{"n_layer": 8, "d_model": 192, "n_head": 6, "n_kv_head": 3, "head_dim": 32, "d_mlp": 768, "vocab_size": 2048, "activation": "relu", "norm": "rmsnorm", "norm_place": "pre", "norm_eps": 1e-05, "positions": "rope", "rope_base": 10000.0, "rope_fraction": 1.0, "qk_norm": false, "attn_scale": 0.177, "bias": "qkv", "tie_embeddings": true, "parallel_block": false, "init": "uniform", "init_std_qkv": 0.0361, "init_std_o": 0.0, "init_std_up": 0.0361, "init_std_down": 0.0, "optimizer": "soap_variant", "lr": 0.00461, "lr_mult_qkv": 0.4, "beta1": 0.95, "beta2": 0.98, "lr_head": 0.0113, "grad_clip": 2.0, "warmup_steps": 200, "schedule": "wsd", "decay_fraction": 0.884, "decay_shape": "linear", "final_lr_fraction": 0.1, "batch_tokens": [32768, 65536, 98304], "seq_len": 512, "doc_mask": true, "train_tokens": 265100000, "steps": 4422, "dataset": "wikipedia_en"}
Each number is 500 + 40 x the weight over its row's rms, rounded and kept within 0 to 999. Layers, rows and columns count from 0. Numbers have three digits each. The size before them is the row's rms in percent of the matrix's.

# layer 3 MLP up, 768x192, rms 0.215, rows 363-507, columns 96-191
105:552481566513469508544512465572424544448516462496483530549531560421466465560487517481532577447445526486462480502508450495471496474499495593515556570512589522460563535479467474507374512568463445580564465529449472467489514477475536493444529489478525533547524503505564512516484485452563528475
094:490484502437502572492522523537504462596427518472452514460543482459550497515514516559489517420398506544518512536465460495509463534531493443528525494485516504462527413474437482539400546496457484571510537445430479440456489486571521528534619505474537441538528512490575529501441485539454543501
110:488515444460520527473497478577477504508500437568443455489529532506411547526464479488523495485507519469538495532535527472456488509522431491415538472553477459509449522502448531448437438558446497533482458445538521515509381471478469488517444543566519568456540475516508522535478450519540511526
102:459441512536524462475376484478484506481495507479573434494505498468494514516485509505438506554545451514489451531529515391470516453493546495488478516516540570509499541520545528378478477515475518480420527488474503524430442524373472510558404531480544476477499523587488504539486391471466495523
094:511467477519529479522503438468502559509492494479530441450571493519535402447500479493493555562553498507427498475476495474523560449416505510517478458526450542480535503540427508526502486443553518491553501545525473473427523550548556496427503491478407492476535508438526456527606487506477502481
097:460469502474419565455503516468494523588475512507514543486467464507501503428514524493526518413490538474422548543483493588443525442473429456552510543479558449489512551510512580497479497462522529504521453475466481500491421499505461473506532448533566443450558512488430493564537513562637525436
098:376503464523503505502486475555534445558505443494480482459455433564471497477465511407503453532561456488472558491488544515444552517507477544517472476500484509504512550484545437477466487466525519529480450438630447454458568509514538528505519466505563473487454512455546548569493497484466470563
100:493466547508482465441476550571475450490550560572516545494480500473492449470476499508553483462453521525518434530503401465490464548491488504472517465570521511541483485465456509564457473499535536576504457503498395476558572498526539483486538558561517492446464524461486456548504480469491516499
095:549538535485514459534441504518479492514501486535543512556430463498490455433471563490458517480500552476538459528523468546569519568509443483575563559558522421461500524453485480511509516532488515470521545473461405439490477465435458428553533532579526494538525566488540549581552522569530531490
103:415508450550573528484460516503480557541549480476518508433476549525508532555542455548438627508441527428447526465468483514504504545552512452527408471533472489536548489503468481508501553494508522506466490514473457498523575500508453487499459517512432488470498511498497515542555541499529547431
099:465477560416496488474463563528481462501580465483531479524534525550499505505508550485487487512497473541442395516458482496470432487488468506481523525462563447471427500480453504539547468534509501512529574513513421540527535606428493551537594481544448474523440546449446506495500513573552477516
103:450529520404537544478526527511557482469505515546536555490565484484522490544424519476514510516472555515530484499552474572544475402474516374544487502453453463485587437525562477499478494511512505426484526541529473491408547508525595453480545537492468567515552497500424423507581448453498561489
088:488524467473407550519515466454506480534512504547464483483577461526472529516393488498468436451458520519481486495542603524582504487541497514539504541500492445492541523602458498474525489512473453488491551506485591538453406550520439576568529437517462547515472501583472508487501480533510408453
102:521449520532507605525517607503537435622512532454508534511452514571465483466503523520502571554518470503507500537542451512485540549492517510532454579503468512536552508511502514583524508521475486486497541514500526495514428571543462409502448436460496437465444470467495514515505471485501488536
107:569488465499501525515552531554505436500439538540488532461446521545525534465434472515484456399483480540506571538553474560483520536451533549518434490524547461491508528589576487434440507475483521481486527513563503539510468496475520486472505537477486495475497538486450483486477539515527502388
090:429420476524531526530552499543507443481536521511550549459582533466500486478472521424454557512441488489527535479529522503436459519490523577525473528537549491558531495577478460433465508549495504483508476442563520435529456486523523493498501567449472466550469496442514536546451536492494433494
116:525455530523509402543492539500475539491525462553538504504436459575491495518500502548488423534479522518540564503506526498540479509485499450488512599463391494513477499494547412465520485505562525526437491441434498496409491511554566499520493487569423459496436531487532508496502493403481521475
091:453569480533509511500500464490457501486495484484474442446540532489479484499501474540460481467540560504503552492441533529441485506479422535502523501481501512483546386449522470472519495543423514521451511553586541487486470565602529589530498450531552453470537540621497519542506454476417507441
100:515496505515636482444547433450530558498541479460469507481487505467449554519472445403512504493500504558501507499489538514521503502459570541450436508536438511530479497476491504494522494513449486473461512458554410362501522530553525550527501520543461514513524534513527541495503412434471566464
098:489484398444477481488520503525509548472533523533508528518450516477535490436494512486610451487510570578509517578510553498512402528517489471486428490450513469486490440537523463508458491522457505542409581466425573472474554533444560435578428525488514532519532459533486563490548519517527486452
102:499439481503491525528481540496456486544429431487542482504530527499530440396394464479510429535496402503505476491469477546451495534488445519489496507461547471475531506516496491609421531428490530538466530539428489583535510514574580519592527522511468496506567509545487496507468506476517497493
089:496493486505534560505512497422476540488512475537414489505552503578589555471437532513494477523450474575475531473504509498511505523477522565491523481518503496511569444561468458488463510562458450450436546538507459467474584508494486539526448509525479536431450466423531489536478469559539507516
097:512440532544505562485450457446486463474516521512473423504501565541549466493480475509548535473478494445518496481502506561504471476470441486521514479547470493516535494444450471461484515491467456506467566502493488497511485498532599463414587574593462520476540486457548461537501523457555456504
101:534513471524471528392536545470496520481538545526586473434468586517528515490476514568519457560462415433452536419503504489471484498489499510550537487563482499463503425481483527551467542459510462542498447491439522529495469477507601543471446429508436439542520535517496484526507488518499465482
096:538474479506512455505610456529508485545464568526526542478512513484472487478586461502468493493516479479490518517494456512530495469560513520542450497427496533499449487557518466537510462495500515566512543448536462484517542482412443511447549479524538390485461493463521427507556501558546450497
104:461448571545518532496514474495510469479422516527549446453483453509445465512539531433515587452549518490467573459467459511542585391499421532508506513468496497493529494530492536474473498543506494492499519521481494479548469478519440539530525451445430515547467496454435479520507457435588524581
113:536421474511529501513523510585519472500566520470422536491519483471450492504493558411515542516490497442546519524504499520495513476494521447511575496489564490573525513504489572491470505469538519442574455556578511423574430510533511482488512524509488454467520466522543532566523430543453494527
100:431412492517513485490533505443432466504517424520534493548517492530505447510515444443545556418570499561445491524464517462537421493530495520467556531510537500459523520554512492511561485560512514455503509540507441459499518496523523453502521542514565472507521462420397491414452496529462524491
094:509446550444493541474483489532546479564514485526494582545468538522522469499521506447479503482384550470433445514525508511496443511570525562530561481456492442487447478489527517610498518480499460420485576564532507502531479509505489472523447503486505517542551562524452434498459501523491556439
097:518504415450549490550538468436471445454477526520481484426567582544490538430461470451484486463497464503518490510504479471532496557559467500472450476519521467494531553485495537523504466533404543470494439472558463512591528555537485591515446573515452466372427492553523402528490493534479551469
093:442493518565575456437476502565555504407524473494447449488539509505458454476529419455500540494489487495560486505461494495448487499571522492490502490535538507505468480511512471511547507492511495551539562482507513540579514457524513524493508489537553498552437542449494538457532489473580470484
106:570488523526444486535511548477455503473494508505527542434492519488542560518502562568516529505420559485482492469461528504493470527498522462437500467507535559508495501565546500479533569512495519578489563525396489524428560443519507481568484449494417494469490490452400604467490484429501499447
104:496534503448518558500449479554515493539464525474518574525447440559558532526481532573514487509487505492449482491530513583449477454463485455445443535478458536520460491442551493514575487451422462558405457562441475455522502480480549525551480489520441535554465516534525480502490477548484496546
123:496417546483525551529484495563487502532545522564535549592567512465451467532508489504543412559519533391465514483499442514498472453526453505524479510549490536442424464531509489510465460449493500481450508447505471492546459511523526495507457432420523533451541472452497506546524431411479480452
099:423508541508542561493543572462556569498541516553471553592544520583506511543466504541535492565496524491482499442528536500435459542511419490469486459472504462446519581579508491549506505498496514554421531509502534526513523534502463531567559508497477548511481438491587510496482412452511477553
094:497429450527511515470532609530518508526579514515505466457497503533587494484564523454502451519489519467477478481493520489525527540517493473434492459507488468587440512502528517585430461476491417453442482545497461531486463498458536534488501487597523501490448559472500418522539474505485480459
100:541486464555552488515527523508562541485535494583464554454526498470537498492543491438469454505416524515536495547414510527511501477485497488493480514480497490475532510510533465529594434495545502432393406457468487476466413544540549491542571468510515515536534455413542525470431480518449500478
101:502506512444468463488495483515504526478432509486524511541477567577447466484483531577521480505526491476474524496492475507497485564488434569460415498495531537500403543534521520530413494513512493519468484509489443479502545498466508539477518498553521532401563570452516613518500544437443517463
098:574475498556565545494491550524447450425539486492539501454497464476524513495528516485481543449488506483457485488556503486560410550554406504473528541500560492432520526557508536529417511503481472451593617541466449472477555537557517525447509509515443532495483557553586480524466512505542450461
102:441440532504484429516501458497569530466475574527499480546533480542510518539505532482478591514555431525535492615553502511508540494497482508492507464472533516457512519489534514525549502515462484513466468432513441454526463532511495432482417392459503509478499520494499434522528513489526521488
099:467443530525473549510512491489426473507573566438540457491459475576581497520518474514568489480530452531450388524469498478447557539441515454514486507494524468493532508527480418496449492508486509527534448522495511511436436476513519518459547563500514490452506571510473558550512480488467518562
101:513510479478546522490450576482562481476450522500529473447480466539522499397533530516499543412521556478391477415518500531531482510569511464569469517526512518526498503549517510526510513556541506534522444564588457513531528592532541503546487495536469471559474473526490488538516478446543473518
097:481552564488527524516476453464482419522528519551552491500475559535468535437418529475455519453551543463542446483507477508543486506531588466600434486457516535472537511536503448507511508531413504497538459470487498440508460463494525433592490480497452488519488437462447480490536477541543537490
097:456556521440470550529488504483591514609574500453582483485538509507522532360456518511452455548553530465489544538520523479502498453453547447472501519422520463490458439476497490443473501507526549533435487524438478524481528516549549485525505504510428464444541496490498528462509537485436531464
094:500495506561565447504522555484448590461438494506516517469492449484479545524534493462563511512490478459478493555571478555508525434483506492484455461486446502492494473549590582539532524499570546475420527444488463459500542474467479526453434527507505457535525487518557514505539482495491600505
096:484476467465488539521568477477557473529475502538494524512450467480469461511436472479499429495515394518518514445444489526496498554508452537479539498448461506504409438514448524507466512545433513580497571544464494568473421469535451502502489532477480429462465486488557554507506455474500506501
101:466508452436457562489496481524494571487534518514484383455529466456516519474464458462513525512482457462531534483468477516495524524519565496502488548608497467475420510507545535474454418489523536536488630488454520492495488519482511497563510474438415498538559493521490513425486468500426511509
113:493508411430476532510517496459580565504518493532482492483470511494499430505543524475477540485533546508435576578495614509444541501454415458442485530501521524502447465457517544486513547530526541485508508543467532502515520522479475535549459532486461489568508474446537456488491543394435499534
087:476530534517497500450556504525551475422547445521536461421477479483519520475515452492547491523503581503429505535539483430508501541482497517499393442469537590467489468550503520507488513500531545463586493499488490507483496523453478582509473504555465446510509483485555593539458436491494518498
117:557495486468496477606417522531489495560542450434579507507487518464471437511493536580475470482465510525481449449437568422487433613446475513471467462500478473514429483516531464476518458515491490452430462460515474491467491498535417572559559517502464537560500459504527541465493467510488539497
112:497545457568392554512511504452453530514403493453503473511441487494490447419528493462489515481460457468491506500477586459495460522522498505548443480504539471402488466529572491564454575516441495602546463505538525495459471469457516493544543436533493448534544460594479536549554462519502451492
106:481482467504485434542476437476543494505490546520497551463572445528470518569455522501539488522461538479497514531457492488398507423555539490533500518508500514493465526459546532518452453502517542525483446528515463474421462555503507492556460476532480527470475588506473523470587509442446556421
100:503549542506487511552526511439545475423537482539497500503453559474382521471454411493505436506525520535514511587457496568467536510529507479503463453501423510539493499519493537526514551515560457513432570506469486474525513548479421494547529486572550509487480469545505476559511483557475571526
099:512546455438447541473544565506567456578436523434570453541489555472511510473513522450531488438497496512459436597356429467516405540454476440507498468497526536527491511540488503505518468555493498519524495496514484453506441458482505515517555493535554471565437621425505477480531547574529494443
110:515466451497550454456567481535514500529551504494521509528480496491455559458453465490526462571540482534577474547486486433446514481551571449522484534491376453512479461431465526451501471481405536507564480560449512430489504495512472508517424434513543502469532569504529441563505452518451468537
099:501480510531584528535521538504508505454484511535562510516502513463494484539475430469457475515535471518453441515511505565509510420475444495510521489491417515514434480574387543553529442490485510467479506486545545506381538523517585459531484508483503477511563506514545511431536524501531518548
111:511502501485457460530528493502499555479534525556517489546611565507511587481482556426460538484531536543560597427531471479514489481473484459523531491462576536509495502507546419526524469515483489469529529545474491421521460547463498471494447509515407472529484533497486538498556441515520464557
100:559491452551536507515511471499529581557490488477469509502547462439468504466454500475584489487525529459487461485427436453548542470530449493508511515485472376526520483478463550530519459468561562469553513479456457533483467470508477402505517479516449448551549423550449473486434461477442564443
098:458514462446434486410480453527540444472476508503583541495459519503512548501483482464507510537516430483495489509543480476550512496509572524472487536495531512532507478487521494556502499521532508459501474498456478551468425550556574498531521431541547556479532466516386474576553505523519564500
100:495536503463489493413511510484498482520498496527551511455489534427527582423485518478482511445541524500536500500484404471513459493552574525554558419533419469441576411491496520446459600497452558519536484509488483565490463517574507542551491499530555518531525475511492534474497483446507456498
109:488480499515487544539489500536489584489555496499403557466500540507467485520569519457493456512533534503491498502521532542521492559538557457529573467472586529505498481540560442415483506529481478486576464435402527464534412480492490510472512581520538517499518454449515443435483523475513453498
103:513513458497483616510509572556501487484540542492493471492548531546543472425540523494480486479457507479470444452536553484524494545484472477498489492534500548526455498484478542428540513531438451501500450525534473557511445506462464481435533481485509535472565520499496497496439414458526479449
171:550507512524564481503425510583497511502480531546500411539636549510453520508464410484543556430477516543473503449494524533476509534522509483503504454479461458430436533500427552498479435542534466514472485519481514584532468537524516565519478493527469504420532477459454461517475483546474540523
098:486489549572527590468528455541542518520521458501510491415458440481530458418534501481472479557550477458495474515518425519563499548501510497499499473593509470528480600461529510444448481441548510528477538557506459521513484495538473462419526524447473464449434467525427490528484470505546513549
101:445515497488541415445452562428523438512486473541502462474539494555589536471440512461514496520448428537438565497506440458460509476532479512477540506504527450547505571530498504445556562547512514561373545558543424441490468575486479508525499538565501454454504518524474533488501469494566514525
095:551525480512588518532421460496519488511542516559503521504482481563536457453464508522515546599527503523496487461444522531490547500485563488503557399494566485512507489507526497527491486486447535506495489505438519467497475416470502473598440497515527500507622517589476533498542538463521484513
095:532492542570551521446503528547485470502525470542490538499461532452498454489459529496449447457525537588553498505492574561514529441418511450554477514513410550447447468568490483507529501561488430451459505525482504460501481490515502534434526396445508562460532453474487502532545508521462478491
098:496510516642523478451530539524527490515540533510490617483446528490444491493523455429479430528577514494573498532410478532537498463519497542494573487468500531450476427494476506522416475490436522535536501428521514534571494442578492498516558514489500507550480523542482535463538549490466530522
100:435457522508531544461519459490513521543433439402525481462470627493448426540547524539481494524472494511501537525532473452475544497439527505453518475444485453488436504492497478519504537553512481457419509478480448528505503462484414507462454494426496464557478473513488530454439521554474447518
101:445542513501481454431440530465529534430395536496487496522484499524482514495519553499437538497524612546512448491523474481511492536530564539527474509523511504527487531528398512487540466502475560512458542548425519487501449542510481517593539423499496422539515498498486489488497424490479537451
092:482478473443496500602510486492464516496521489515487538528486483494462401483453468513443538523495491448504478489527485526553576546482513521511551459533468477483456495484551496576450503481536454474432392485479510506528515551443493512528469586472454524478507542527533538437479553421523495504
095:481491445495504492451498520469479525511461499536484522441565515540502527526459501458430492456529511574521571499506479501519591483532481452552529415490479479497471423530534494490483596550533513463429524530503431496498513564510513474456528509468489463510612509453501496563583484528497481494
103:515521465510455518497548401547487519533537492484500449475489475595485551487475461572520479500520454462491509533514482566437436493452558421522446508457537480507460512515550447493434478431497530420499488487406506507432520488507515567541540478550508530442437450551454539517510529524529458524
101:510539402502506489482514475491504523554482583490487477453485456465531494524507487439474492477501529347474468505445539467460483491496516501497467468488570459484501440501516544493580478586586576423489492451503446448478481540521515421512476510525515486459550461527490496462522475555468435548
102:505510560490493572539467454469523484501531500509464464522462500469516504426480457572479452533485460453406542513489560512499516504506422602484455534487523530507528447553470434495535558515533465518498462530465492542484590555520463487470436490491482462534496511527533437511531487535445555536
090:533542479543510497524461438458533468538555469516447576573468523415484485551488469561533519478541486516483524499522522562543488474497471459513511552543575447529465467520495459437590483569485533432484564490464496494492526489475519523541459452479465491474452446557518509546535515518535554477
105:530473405498461479514525502551507553472441474499524504541472531454485505468448497546436482501455481513492516491550552474615481457482521549469576467529565491449488493518471562526487457558431474474427400497483451490508454496459457495474514508498535569480529455512495455526583468474511489496
101:495443521466539529508547523573420439510437551494380541533398478512479493509554452564492509530611416492498522529570517572511466504513494466422514514481449465495495480499447496476467470548454485545523523497522506507460498495479487559498546471469495454584487472500504483521495498561497490557
103:487510486460491478552495472505464525447547457524530559517525527537527555548486473412482476501545532523499537491469478488380561526455510535497576495532579524524466516526506488528547522532501538487488476540481534461523482527484536413504467483414449511568481481510459483506395539497449550490
107:471461483535468487499495405501487519520510510495461519582572590529488538469524473518548551548472500509513551500602503505534471477533474460551437507507547448476471507483531465432515524527553502489525526507514490570442508522512397443450459498490549497505512473482469462521578492459546478559
095:484458454533539491501456555496494541520520600466511540465491525394598502530520484523485561485537491478543517509546491524467484488486511473458463493489508420496527521461516496511419518540578472482539441450471558425480508513490470408540553498569531501523458572440544485534580540541537497588
110:566498429497413503485473501525439486562594425517526554466444444446436443531502518494469431462544471494565493476432487507480486497469542452463550483530485492504516483512462441490492533488486523510530458455489450450578469464515426560494485462544554504483477431543496475513473540551485420518
100:557463435545522488480491522547549434467535488498497446458472489515517574529450464529473525521534491513491451509513466545575516483541553464524514547495539395465480489501513575525529548480496541537427493563493492441523580517455514488541443459578456443490519504498573541456503463480503473487
095:533513489511433549487499537517495523483505552479454527540390514545515605494489525524444474513435564440458432548496569472517496500609531471519538451471504522517508492514508445451418464522531505496525499501537510510501592421542491489469601484542448509570465500499505521469542512455514459496
111:475519504458499406535499479508431516502492534423550428383463536524484445592532477423502502474507526544464490549503538541519489459527431506566528524454506353527538500516471512521493516545495479603488551482527446446520428541476501538534479511493439488531543520489544454499502456519495497546
102:490462480533457503482458518459536546547505519495535547526537545481462481546476493534481439475425512526504544509546477513480478495456531501481407505509505543477472485561388503482519478490404562550528502424491494468384523567485538507524462528536499488509454518539512541460411534471499453476
104:530462445545598471472534451502537465560549485507443538488557539540549548491468517590486502505457490552519513445465504484525490531486426503564538482444502492474495479514540478533488454532451453445543475559476471535575480505492491534466545506501469481506520556587469482463488552431561486546
104:466532526520476474503484502528451491460520469464525520505458490487563511555458487445434484461512497529497580518532505483428567459507531478447506529442553544467505603508439493524459514459468536505526525508517474460504485485505571504488511483517463466478494495551506512468407541471610599489
101:536448493479508485449507577453559472476506456497470473479465539447466491430514407472508521506491510514523466529519505534465464518479458527582464536512526508478552378513521589474485467522576574510543504483500631496505514538462622487597423507529471538605484476501513531485516490518471586463
101:485499533471489443542519428568487446451535530515443425461502532461547493540510429527538468501537442533556500486550499493553546494493458510478504443544504518540419486536527572536481469533460508505482534473534552543524448482380567497520454477524482511583479474488511496555437497520586562522
107:550481451571479489462508541530461457508475485546509527487484492576541474509456475494505469470452517474523587511537526496454525465488579448539442473469502550523487552496491525530544577454513473552462566496439514485473518556508476421564521552489514451524433537465425573611490602590538546494
105:510450551450466421493504497471503540480522404530551512552535487459584540486498505484448523498516533579538416474493475528468480524478454458513499455452459494464491502503571530570484506496465497545421469487534587558415484527528438532566483512501503518481499486525439479537575418534427572489
099:509458477484507500493488537491516523505498483467562493553536509501548459482517503517529483509575565488510654520539551491457564544451496484460583526555539491452532522542511499483474473509561549555503481461463493536511447560559462538508536462573451463473503438452512465427484494490508615508
103:535441494555432478547562431525543558482480450550530468526458522573499438504519489547524530506421422478531532538483533569450521518455484477519488510466458505534522419457356577483443510480490492521530461510538514481488604381543535507488490481494541489548435511429477533464556516471546418507
095:556514557553490486542531432513454536534437456521471518498559537515483534568477458470501522496478456499576486429490516494391557505478540522462468532536513495489486516514443509532526559506489450545476440561492513494443412512473540422578457540455530560476462512505493548467462499438470451504
092:539522467524540529554507431617500497425499494527447531555481491542478485515512526472547574487555505422526491503492448501489535568528542470466503524456508529489484539490487500469490529415525507494460458527491407453532474518514555524547464503502489448498524638501533552562425443529570449555
100:486465467519474531528499514554485540553512482481430533532483464530485524428526469520515483570494531419419482446466481498489440492474522620500406509463504522451463494565521484401509472525402429525476487535496463535410442523467509568475539495477525444488525441489585553466484540474469571527
099:515468538561527471481471476492519517465478517479553533427518566565530477542503467509423571447469528529468519580508525521501515413510447460501474518489543499474441485498447445481591512476442536542449439492533489393449541426484481528494463465494488597485499484521472565503448542525525495572
104:498505483504473499518415501506477470453513483465507550481460513492612463503543462540515575498429476493451515481540504500392467525428529539506517483494532498460432502540523457532542592510431448550548515494526449484479561456492469498533550481538569538559448445558529519501529494533490520545
096:496476505493523496552465490463494493502446516504429517394551458532512482396460529478496553457557542478528588525521482490510462559510540516488449491491533488465525445554461491562492510468476532559535459486491493527494483547512523528561495479532481467503480600541511546496530480514382516452
097:508448437472460495476485515530478501555468537516515465467476493505502550477509505484466496510493519571464486479561414496513485549479449472452496513502472526428515453490468521535460480484456494525556539471561478476524510524554562531595516467472530530514472545500460525467588520517504454485
103:551490460515504506488476480488511493467421502532472445529625566528513486483500518507575527508474521491455421524476488522523474459498496535535478436507537499455507431592506522462497575464559432444445541491446536417462482498533473508474491496540521480528518508513612473462496507448527523502
101:467443516481446533495526516540492516483567592440526471561480533588451536501484519506483485523446587507533475569433498560525390444518462509504456464526524463520464432537537513500524498494459472474516461480511538492505553599458499555506452491546478451533472538452519471530451490533466493433
102:465508465483504499486501547528523460509453457544475406451534448492468535521449550488490445496495559526503506503525458513515606527465513516506528502566436415525585465497490581465487477491520544536414540471537495469438479556563522460480485572478463493512519498490503496485505510466507431466
103:421509519453468512585571469499478544517538499477513492508564475504537570542536429472508468467488550409451472489482392501507496452457515553504457525490552479515547516476462506508465534535476517454478544465479487526596504560497529475486531506552506547534568449483529429508528479502523473406
090:463508506528530539414521514482504498508520454522499441505440506460551477557517500545569495553447533548499462490490455402522499503551487506489480554496544479414460545564558539538556502425565509509513512502474442482517593531489523564458441424477511455486483493449555459512445464521484490471
099:501436495489444556409468507498527532492460462514489549557448504537514521515566517557519550558475502485506494520443491492516496518533453439569537554524546493513472502464482442477462459470501543537547506511541489469467539441422482485456449561580508570551513576493383526535526491494572563483
094:441509524520424505430546469547432456526518557566487482511509474467544492533436509533521425493492542488507487523467541482524463463538550499582495473610523448433517532411622502493451533421473525493446525512549539421501474528537488447457505576569490477503499499466478505407554526526448479509
118:505428504438471529432502483465478498561473535549503521568440517418518488484501481491491455520483515655463524497515450518481516499539490418522461505450538467494498420454463476476482509503502473493552425474571535545463476595509521492541445556543523512507588474512504491441594477523551502560
103:479499565534524538449451473418466519462523511576512452532454549493553502515439523466521463579511538498500521519480536535499503422472416460557519576521444476503500540500514446540516528591462463534463539498494505462530474515437502534476539506511424547571547496492553456436505495502458464515
090:523526537496530502443510489550496460445612459426509518534476532540465490463488556479517533506458490516477489509441559443498531522445558468488491536426496509480407549490431517486533550537527502553519445501507535536487471471498457498527452475556476496539555523506471428478476581450535536481
106:507430520470514526529503522509480518413503440530540453459499435492471511425512459464477471580535548505495485542530512533494520504557536489533531485462440432573487514612571582466534461495559524483477555454518465470500449489494521493531554543488459477443494522485415500481485474476494425526
099:510462470483523509535549487461578516488485515508497566511464441422500472457463549437489494465501525482535583512585572564463512569515535465427495458519548465510458493523453451519499524483400405519489458633502473534514396498525448439563464505552590501498562510474499461458502515493565480493
108:529469593562481403462478444517455482541496503521451495516520571430522471463503525473468493531493531564455494512546505453511493465546517497498459544549598516444472437539529491428518500462497457499427539499507463440417472513479503466571473482447518547564562547520524478469492480484484472486
105:496458538477437519558485502560535529538494472534475496492510493495497496557503536512506500506463535488530559515497459452409471540511507522597501467465491453468506394495512529530564518546511487492463482401511418511502486464442487467510518552417477454509362531529532520455544465486481459537
102:560497507536525564546549454542407524418479482466530522501476445542496472495475496487410501528530444433468458522553509462496474555444530426509447509494488483541505534516502466448526504430467556529495422536444470474485509474521534522500516482500519466459453468535488551591527490509505475508
099:511494487459456545543490541478564468480510423552482475465536509537511536499586494492487422489423499477540491532551468444553442481464420530525475559483510500477476484490494417567468450448564474555410578538476467511510579535482512496563511476489457447567444474445528469536570464536529516507
097:482552497508498507491495523499470508476417548491479434481537498486458516472467472459476464498533555427498480430501562512542485511509492514493528523500462461504482553538433473549472486534588587556442521530497511518452506495433489463528542428506508486537480478449449498535577456449491553448
100:537467481508489539611507511525534480548564506557428557469540502515486531471444492531444457493496457443423519522452533513509560523556548522575463484475524549476421527540549604479553499526506514512442438519532492527442504547520431512517495487442430572508476542554544455561514545464481537456
102:489516511484494517496538452488445497459598571524489459429525549549549531492481507464514449502558556507488508504504453586518487419414514484488552557609510515481485532514482492512473519492517475507498476469508447517470509531491503473546513576481487399547505497537444534540485540519494576483
100:501490512465459530504466467530482497523592481521528412562461483504522536492424579486506495515431440509481497485442506489506543416460582514401501463435521473543473453496513504494502510498523563535507547432548478445534610500490484495488495428441532523497564492519530535494426497476556498520
103:408491521415487504433479535477447516427542585522447520461523540542505533445502512451494561549480515510476520501567493466570488436436488525514487475465440541481462478439493480530389423475417556435486525482456523524523463553558453475481528528519468484504410487514472459517544504543486539518
105:547488516610611480447515450518527528471548552436513441515545530489538425533547474492559492522520439503552534518483483538488435521430432536477534476555548467483499427545536524548510494537534518542493501460452476456469451456483493571500498495491502477527528476504519498503501496488603565533
090:488509464462526574495536502568515525500504513517462430544559479570526601563448517454492446468499501485509541498521563537523503465501590467498491476500525490509504506525446465544547497519538496508513544429395530535452557463493496470515550471446544459510519525522400530489493520488411521545
097:548518505600517471447529430514484526507476472505545508489508574508544464538469484549488488458575517557470442510528465558586500519474458505561421517556487560475482538519463502508526570535530567474483500592515454447509568473416499501481548515519466505505519429481540527557471453513525496594
101:531501502445555492517521463475486468549467489537577462533508470500522455490481477516519490546454569479533503522453433562462452569488496506486455511557469579472474499498550440448445510473455508473529525485431584492576575391545594514594411503550490556511408505465549533507556490549490466578
105:487469499401441535542478443527447500507480516502576457524483493509562464492492483505548537533526443483433434520474487522531484526508543490501513545461453546460532527466469473541532483563434540518492446496509517490513475497461467505476539488581525496504516507545516544536566462503504483530
095:497476567512532470470536550461496510512444492505514535477540557558513511496477477579453555463503493622497493521518446441478458438542490435505519586463522435514517558498471646553488449520564443522553431465445499516470533509477537481560474554450425522503498488477468477486500470468525523544
101:493485570496474505485469530548438476526521509501568554433466513539528447486578500472512543532500459539483505475519561438425521480467473522375512583521534507548509551426536508554450442459494491470515505493517495471508535488472520487538475408548436494507506497493429531444493436583532519528
101:539524471489478612521522489483445439531493472492527565493552555542480483478524516510544483504540526526568581557498482441483547494481462521483509528502538509533439512501576498418509540480459455560501451568489496483510484512574490536483567440495507522451512510515425507541516483509440523473
094:519556545449425577488529495561474443531487508432541430541430542553470544508528532439489525486488468512526553490477535481536538448488474484519509533492476526525563507510556505477489456523500568516541509481573446474505449563497459526450515537590489506569523424417499453511530483494532442440
104:473519508564518434461465477513446437531479470481500571534474504486461540438515462478480408393478531530475460441516473499524495416482582532465414469500472512494559502489479474479509518548445495492490503527452456536467509547526544447509512522515444519476529506477457502477514542448538521461
090:525480472475500480530481468517538496521567586361496476504478539535481475570433506505523518456476455460493442533481507486483479437413533467482513506457489476520505505522502527463501435475489578495411489451558500486538587574520491474454554562566526528520514485432514508429501457487504475514
104:443450538533494444461478477503529534458414417522535459539426478552504446458488486488554489488468487544453512466509500497492453496494401427356512461471511530470538427552479498468528477462570535532491545512457538551507550487531480441476490534571413531461514502532494492469487506464493488511
108:537512411512538522475480444472535531507545510528573543450480475572532569502534464475417508579481558448436487509511446507498513546534467483530515476469520527478500523560502506526452528551485506468507509520418483535463482480480514530566511561436500488510474467534480524563558506511446503458
106:536488451469495488540543576560498476527553524491445475493487538501461477477509462472475470464499512462452553469540503562541484485533471495471484529483445504563473493548407442465470462459497457503522533521504474487569522535408555499458527548537501565474497529467522459522515507511591480547
101:445452510541486443503488446538460471552525533494447515556543477519487473452477558466440469488502487576451535453488514581448463548467490444485483466516493495533436518493538477438435515484515467515524443492487561516507517532477505491540518413517453480500488431512472438515518476581459474456
108:576506494445512491575527530521481516459471493465511537537458538494488443558481506495464525511552529461529506494511496546451569503488553480518457586479508493510530521512516515583446530476503567476550486514557497461477513478502480503462556544511545429535526532559533516513541481516425491514
098:515530435517471516456519477518480506499511500446446448449536518582491442538514513492478506497537432513533579512527539496482516493550467484447519554551433461542542464535463510444436549508545488491425459465591484517552508532509423537494472514508469569404461550449497409503498485522500551499
104:552452523536453470531477582532522423495473592507456473528528549553509521437441465581495517534517508468442517516545539554431506455530490462493494388524559511494501494489489511462437483542476444547484513527434521452481559520538489533502511517461590572489577540440545550517507473532473483579
104:460432453480530467517425553468469433548538494484522483520427526526519486515570443515504480479514500530516471528513573528542532555506521432454532495471435522497530482511446456515531472521472469527476449499445517529510509451525479513508582552527502502424435464495508489517473567519490523501
098:490417597513496508468478465521506496535484487559435517586462527477495449455489501494477429535539434472484506519509467451532535505516518504511470424440434454494538493447533522464539434502503508529462474513443478551470554478427465564543508556442510483536575479517412521515467509548445474511
096:439578490495563443503542466541502451545445458618467524539579513530467476445501543486425523477498527458569495460483556459446518511503488431508479498432425428487522481533516539460441526506500602541555521481524533497454541533467513455437505483523473514534524547517567473501533456487504504471
099:509456449501456560547461463557496482536503513496513514502463498521563480492527485504460463538522423471522537427559546534468545432412517471508525603486515540483534541495534554500535465481560478550493495492520489494534453499497507436510517555552545646494504592549512509545456519517443472521
095:486539472470554480546454545505489515431511499533543481487526497496504528489489514437471431500521521444463522516432485476549466477464532463512540517482502537494467625542452473481518525480495529508475487502436483557392437501508520477533551471516448484491495473496470407529510559643484438462